From a checkpoint of a small transformer trained on Wikipedia: 2 heads of 64, learned positions.
Each number is 128 + 32 x the weight over its row's rms, rounded and kept within 0 to 255. Layers, rows and columns count from 0. Numbers have three digits each. The size before them is the row's rms in percent of the matrix's.

# layer 4 MLP down, 96x384, rms 0.189, rows 55-95, columns 128-255
096:128109179089127114140176117134181142167124105081108148123095111081130123123168170130144135109147097200107133174166149180108148120093139156104203169205156140097130071100116133094124130130126101102136132095120063091123165163154119063070114091194144130172134130063141115118110093124130157071151146151123131131115084097110124129098059129121170120123122112148087170116188121043164187077110
105:109173128168126097111200146132129089133115092127153106161137138148121160125131085135168135168089171154155118135198101082133088125090115136159168166158140157060085173125169154082111103103108124193101103187108143165115120146150152224054091150067075145145110168112090161110192125132076113135174147111135111153111100147087150117157070143138141150081074091202100115076078121132118152123123
097:143155203148112160133143147148154128142171169109118150137087178130095116148157142122134121187158122179140132125163144158061144125134101148139138097132129092111172195133117201110151093123160147161125178137176157148111134130133209129080119166131112158101115140133192090133121206151064165111102130100121126122125124112130130155168182119159129090109087178204183056101162117093198129172154
099:173100191173120163160095155096164118121147123142107105171126112099138142098113109168125165129116090100157141086121146048070101166131146103109116159062111224095100033132145094130107171144153149177129085114080075140187173207149067187111169111153137165156153167149085115087069124112101089109111149169104160088146126101158161187165088154115111124127134092112142064120070113118145146095138
097:080141173119143082085127125114071058177140104178084152119192204126180109152144132123178154116137168146067113184134135155188141108114129158127166107160123145168205157133101095117157205120115186164106116101075146119100114120116116073128139106154094119083065141124149093098159169112193169135156214112112182103121112112161136138132137176131125181119151111091097178082142135123168115149136
105:142131048057111197128162146119088105158107128102112152138142090086142162114110133129120172097096136157177088129132091116125122103141127100125105112166132128141116069164132175152112147137128078178150134146154137135133179125064138148164152149219126139133121090201142118141152127105125119162150110111116152174184034134119096168141145167103095130119147132107102135117108143132056130113150
100:093101124070121176094075151132089111187095186154146123204149155135110124086130087165171121093106167133164135098099190107099114136115108138104099127140144122089190116138166166141184079132097171077191175131127130194146148156173113151120175169112134140136119145221141148157105152071192129128209150103137132114143134150100167163176192125104136128135129104115168142097072187149149159132160
106:136206082122125120087192128087156151155081130106126162091162103153156159140125159174164204119091123159176168118111137124103143130113098084168120110125130118117152118118134103120153130139177128151123142173097152120087126129118138163133102105142093104075113137104123128099136144127124126136110152128138113132143138156042098126105183063191141136148121106103130180144146189121131113138126
104:122159105133198151119150122114101096173110079130108188080142069133100121096121172104086137113121150134123084085130092097157127115078104131089106194127186105101156134169157103135176094097192122127103167088138146105102180121145106143139159110134156138101133109148095083155079101111075171131090159141212152156144094091137107131134141119126114111137093127093152101138146158158119088087162
095:106185162194133134121148123088124154093129154103128145107135105136096151121127115102121122125171103134100137177130094092185126090144153109122120073139126109157149188186154130189154142153156206125127142075099181110147083125124123119116101133100162136143099127117191103151102124092170137100115143127135093169134090113180131100191111135063129114172187146138060118161115088177165128081081
109:121224142093155130112111085116075128093151163125151133114095201174122112144128107171152155112122147140103039143142124157142146094065129112134142124110100077080095131127182078159115190126177128097148102121116096119089102110087158163166079156179106112151120148116141180157160137156154089141192118118153111071100124107152200142125112122059131136132159115122122133116070117170111138065104
100:165088169076073129107095100147155110160068163108142113179080108098108131158143081129134086060158126124145133147076113062203125092141160141089174125152167133133153139144108164116121142129153093125136126116131074149110170093160123147075107145108099081162075139110178143139101128175137141139178141135077161151125088092131123117115084084041146115126098132103116131119132089047114158145129
106:048131096120112151152129088116120091161127148146130132144195101102114104141110112135132044098121152128153142154073053090156107116151166152188144086094090143158159038110112105158100170127076109150126156098213142117186142074117084150112224132144147081154075073131086123091149160184101118038080117131140145118134144083155081158135144120095144103150102109098083164124148132110147161124132
100:137150179143152148078160131086134078123113199121120162088133113087136146123143093122108113139172085059142169143139154122152110097127119198156117179123126113106124118117140107142132146121087134120115120156119106113175143124128112059140122114119100135128165046176132109147082130092155166141088122095082117119141168100176127120127208139128147112193136203083126151122153107135123121163112
095:075149162135145178087155099134135115190148108189168141104053114158135082183125084135176122147150078157134115087073111133149126135113075128083109124134100100108103182130089138120095124150122133140108039076157075169148126152173083099135129112092153099124163188126155129139098181145040175123138142128104133120154128116151097160105098193148102114110172097185120162158132076162180094142097
097:160187087191159141151165149109086126174139120145134147177165086160094152086144182086024162154105114147081136153139085122128093070056090131130110161106165110152111137107099060089138114112107066150108165117181088183140198165137077102075048099153113164102087111104133120116172173150082131135100198107144086141162125097088149121162056162133095120103159168133108140158160143117113141084143
101:116115081136149140160116117090112141104095154161095101141083084085092147173116129101158194109105099108152140133158099079116140168155139113154125108150172166091185107085127156128182108131167163144119122110108177197136138119114162121178158102139146086119085064123154088027094137139143151144100116058125175105123095141083124082087122079145104036123145092123094189091171155106122150068156
096:172204119175093117154105106086167104150114122088207148154104168123150077144144100219135123119132117127115133084142075094147092083117181117131174089151060159160163083121118066093137100124055079137168132149200116143172140141084100145141126163099105136155109128104186123106192114126208138165150170159165049110135133145166118143133155193132109128140146121075133086172119190122104088143161
093:131140128063165093151188137161163104131132134135078131171168125125083085127114128124135142144163149198145141104081149081215125111127179116124128136134178098147132179136190114072160112198127108159092104088143121139086126129154122089098163141083136125172149100126052134128150140137088126177146187157127107104130140111181122148124115137128092141145094081127100164135199099139112148120127
100:210139102122135120095109143136041143095159192132089104145080162110135143159152076110155147170109095093119093139167150097114112190121122137190175081164120150159100157066105119098116143161095124101143098117168074166165096187148076085103150100114137116124102146058172116140102142155141118103130077113115095088117145141151133164105079151147171087129136143142156146112135106147133174129125
098:133179133139168113127102153144145110129085139137128121173161125129123108120053098150102138111157147122180173099069141115152089127164134176114059209114105122118133103090137148072081111123091097128131182105098125151099133095159096166135135121116190122144121107226138105132156092114169100097133133104116183086143133084133117182148223082106176129142151057104179100092188110143112124091148
104:138092198078164138110169080095148108172096090130166150086160132174117146102121149124140141141143094199126174125117127109144106171078063177128184148124095131239139138103127113131115136107147111201145179089110174104130151157137103162128133094157134101121133158097129142153123096109155125129175154119113133123170145125199102115092131091058129160173184086076092145133100184141139163115115
098:124184071165160139097151071117108106149146146139108089104100154132130135107110169208126131135153117163064236126113088116095126144115150164111097133083148131152106090123142089115111111141095133146136153138106125158161144154138139125137164149155111100125154142095134126154157151124185180156140167076139138102199100109148107142113027160114139103178161220120156150160226120173091162117095
109:105118175126177074111107144153095099139140146174184114093148153117082157110094067133208136111130211151109155100140151077158126129111134121139091118093116135088142145148167147051072125183124133132120139119097121116135103121165150100086202144094124078095154129191112160124105139117132080087100154140074114171126113117111049145159123113151067095077096100109130127118150162109131181108144
100:161142140074139092112105117115084119129131094143054181150093103118078153161114140135128113083151097127131135133182098106099182143153130130148126136098165124121128142161097169110132114115161097124132109137127111069092104079138143237103113085186152107132124154124170088144143165112168074138134139104122161138092173109168160120083113066076135135125183170123096188148177208122151116116146
093:154153153108089214177121143177110087095116179163120230162161077134103109136143098115124178141119039062142158163117140178151136139146151108093205105167120149083120092138157147141060110163153110105157096135155066099146094104080151099131186102142114150118099122154109106115078142141135093158166151140145106126159168093138137131105208154103129101142127171123164084156112126098116154211106
100:133143100151109089092120158160181144096117064132128108087153092103120109142128129139122130108118184105146108077139090172073089118117117195144129206082140141165138188116156150123132129145122172130135096069086170147052133129105135143113139105158098159141106107070166120093110116164109101113071116132141157125162128169167127142119105097139150139114082135124117169139163130136190112134133
102:130101210086105109157094150133158136156090072141067141142093088072141128171123159104109091145115189118092093159158139124055163106083065167053168153084156065133078125126165120165164170178155118153062165113139128125078101144135137145097119158131115142079125139104164139121072104088101122120111146139084112083124158116128136172084119186120071104133134154148139112135109073129110118130147
094:163094049167115134065079092129092103139115031102145098126106127129131163155083140145124166084130103141081162114096108103092085172120077091043131050094138171132032167109104116096189118136121122161140101130159159162075115131107089175063111095096120145112084139126117106110159103156111166054086117069110166105129118108108131157146139123082088132129104153149105108115097120113105204147188
105:162097075059141120083089093118158158112103131099106158176092134137160073125145108121126113121176111119112115130103151120143119156175054126091097113155183142081174117178140166108107117067102121085116176156107105093162099160106129163133140093138173130172158171137175127108090133131074154138154086095160141137124111140168134107054208167138111115128125074106132127116039126133118119125127
094:114144162067161103129165110135237156136117161117090172148198111186065114118074120140141183142130098105104161142130108133146117185116146068192100077147136111110109121087145158124151179184170119098111159222071137155166103150089106147118147133169125106154160109115181132151115153156135151107132137160111134127056130176101125118102059108187145166133114145104170108147123144175157170140066
099:145077094151146129119179104092061168173127131213088134082093175077147156129096140150125057133112124130154158102189111121138102170143118188103122158110120101141094102128104124111075116114094134144135073130084111162203140080145106163097144090137163161151093096129107048104144136090112140186112173119075174109205123103191137117065172153122121147122095163103060167141176084107067116142174
097:074111049138150117112073103072144172089155109111093128179170070114118062128101166093083177110113125111114119097074125140161113152093123117178099121135078119115054180127160132132137131137143056100119122111139084149211153122174082178074166116124080167133171095083153150139104101190157162085100072111089168081120070119099166137158018165137119093146162090130088162150206098136146135169187
096:090102120124130184129187113143129120156127145188117128157148099128088106101127059172060126177068180142084118062133082129106155138150105123167142113114122132137115089138066127106151132078102108165196148169124126141178096119078088092156176132145123104140171140095075141144129169117143088135184083117113124181111125080106088113130093121120100050069177137138142159186094102079116124083133
102:157113173151147106181125086153134179115141137148118124103035142148171108142095174123130118180106153186133157077168138139103094094110138127113105136084088128108081095113100143140146083129090142131131131127162129129108107109173124087080098169067120139149122135063133107135157104147146115086104144146112074146175146136127184140122118118143066122134118148129088116097141092144146108105094
101:164125153176123152124171154154120116125102134155117145157122099122156198091042144118089133178165138169121107106159106115184097119075104122132113129143114103159118171133076143107125094051135169153109122121098108176153196101212095105159196161126177123118130187152148159173150129072131129160179145159201144148097113126123058158146111155141114190105114122086183103160092133119123126137050
092:065085150089156160080091126083170146086129097163106096130136152084162124148137112138130150162112121137142106115139134161117136120088096132097156104151147094157084066189167193142139084167186137157101083101097145129141100135135147104143161204158116153071086121064157098126115126145080119158216158125148174164135152158106125066109106104194141117110115157141115108150115101111102188115150
094:102124136084138143078077118114115098126154114152158148078123121153128086144100089162084185141168144167122109053124126129161161095143118119131153024124138072145158131143083164134080068123151146120167139035173138148158087154121136115114166167091097111112132156179156122100153048097194124130090077156082143139099110136126155151047162108153132090181125103125141140167167168169156111139120
100:106169123166102119128068148105113119229131148095146090140124143040145120108136152147162149169153115120101126138133136150134153120099100101132095151127182132157112139094055121066139186129094131101089152136127115184078130123126156140126118139126127095182151090141118151075129141113100183109125105155105135172126090116164174086097027124161131111131162112129112101150114130133113093152129
104:118107109196153093152154101134174127166077130173113104122103095134189169117112149171098125129133176159124151135195151134112151082093106166138133147139082122162124177148152107134148150120103153206179159154104117129187143176073109146139064121121108127102145117109147139130189182117091165153129170095100189166148130142100118102097187150162148162153148154099137072132091130125109136104125
097:146122102129129111149150134095110125108101102173080138097109156107164175093110111100159076123081153100074111140146092134092130137115125136114149109137144147115167151133177063124045142119115161144105101099069119084112094147121135129152029114107105115118172130120162106105125107101071077105120105133110126119151088077128063128112187067133139163109160135122109129157117137145129101141122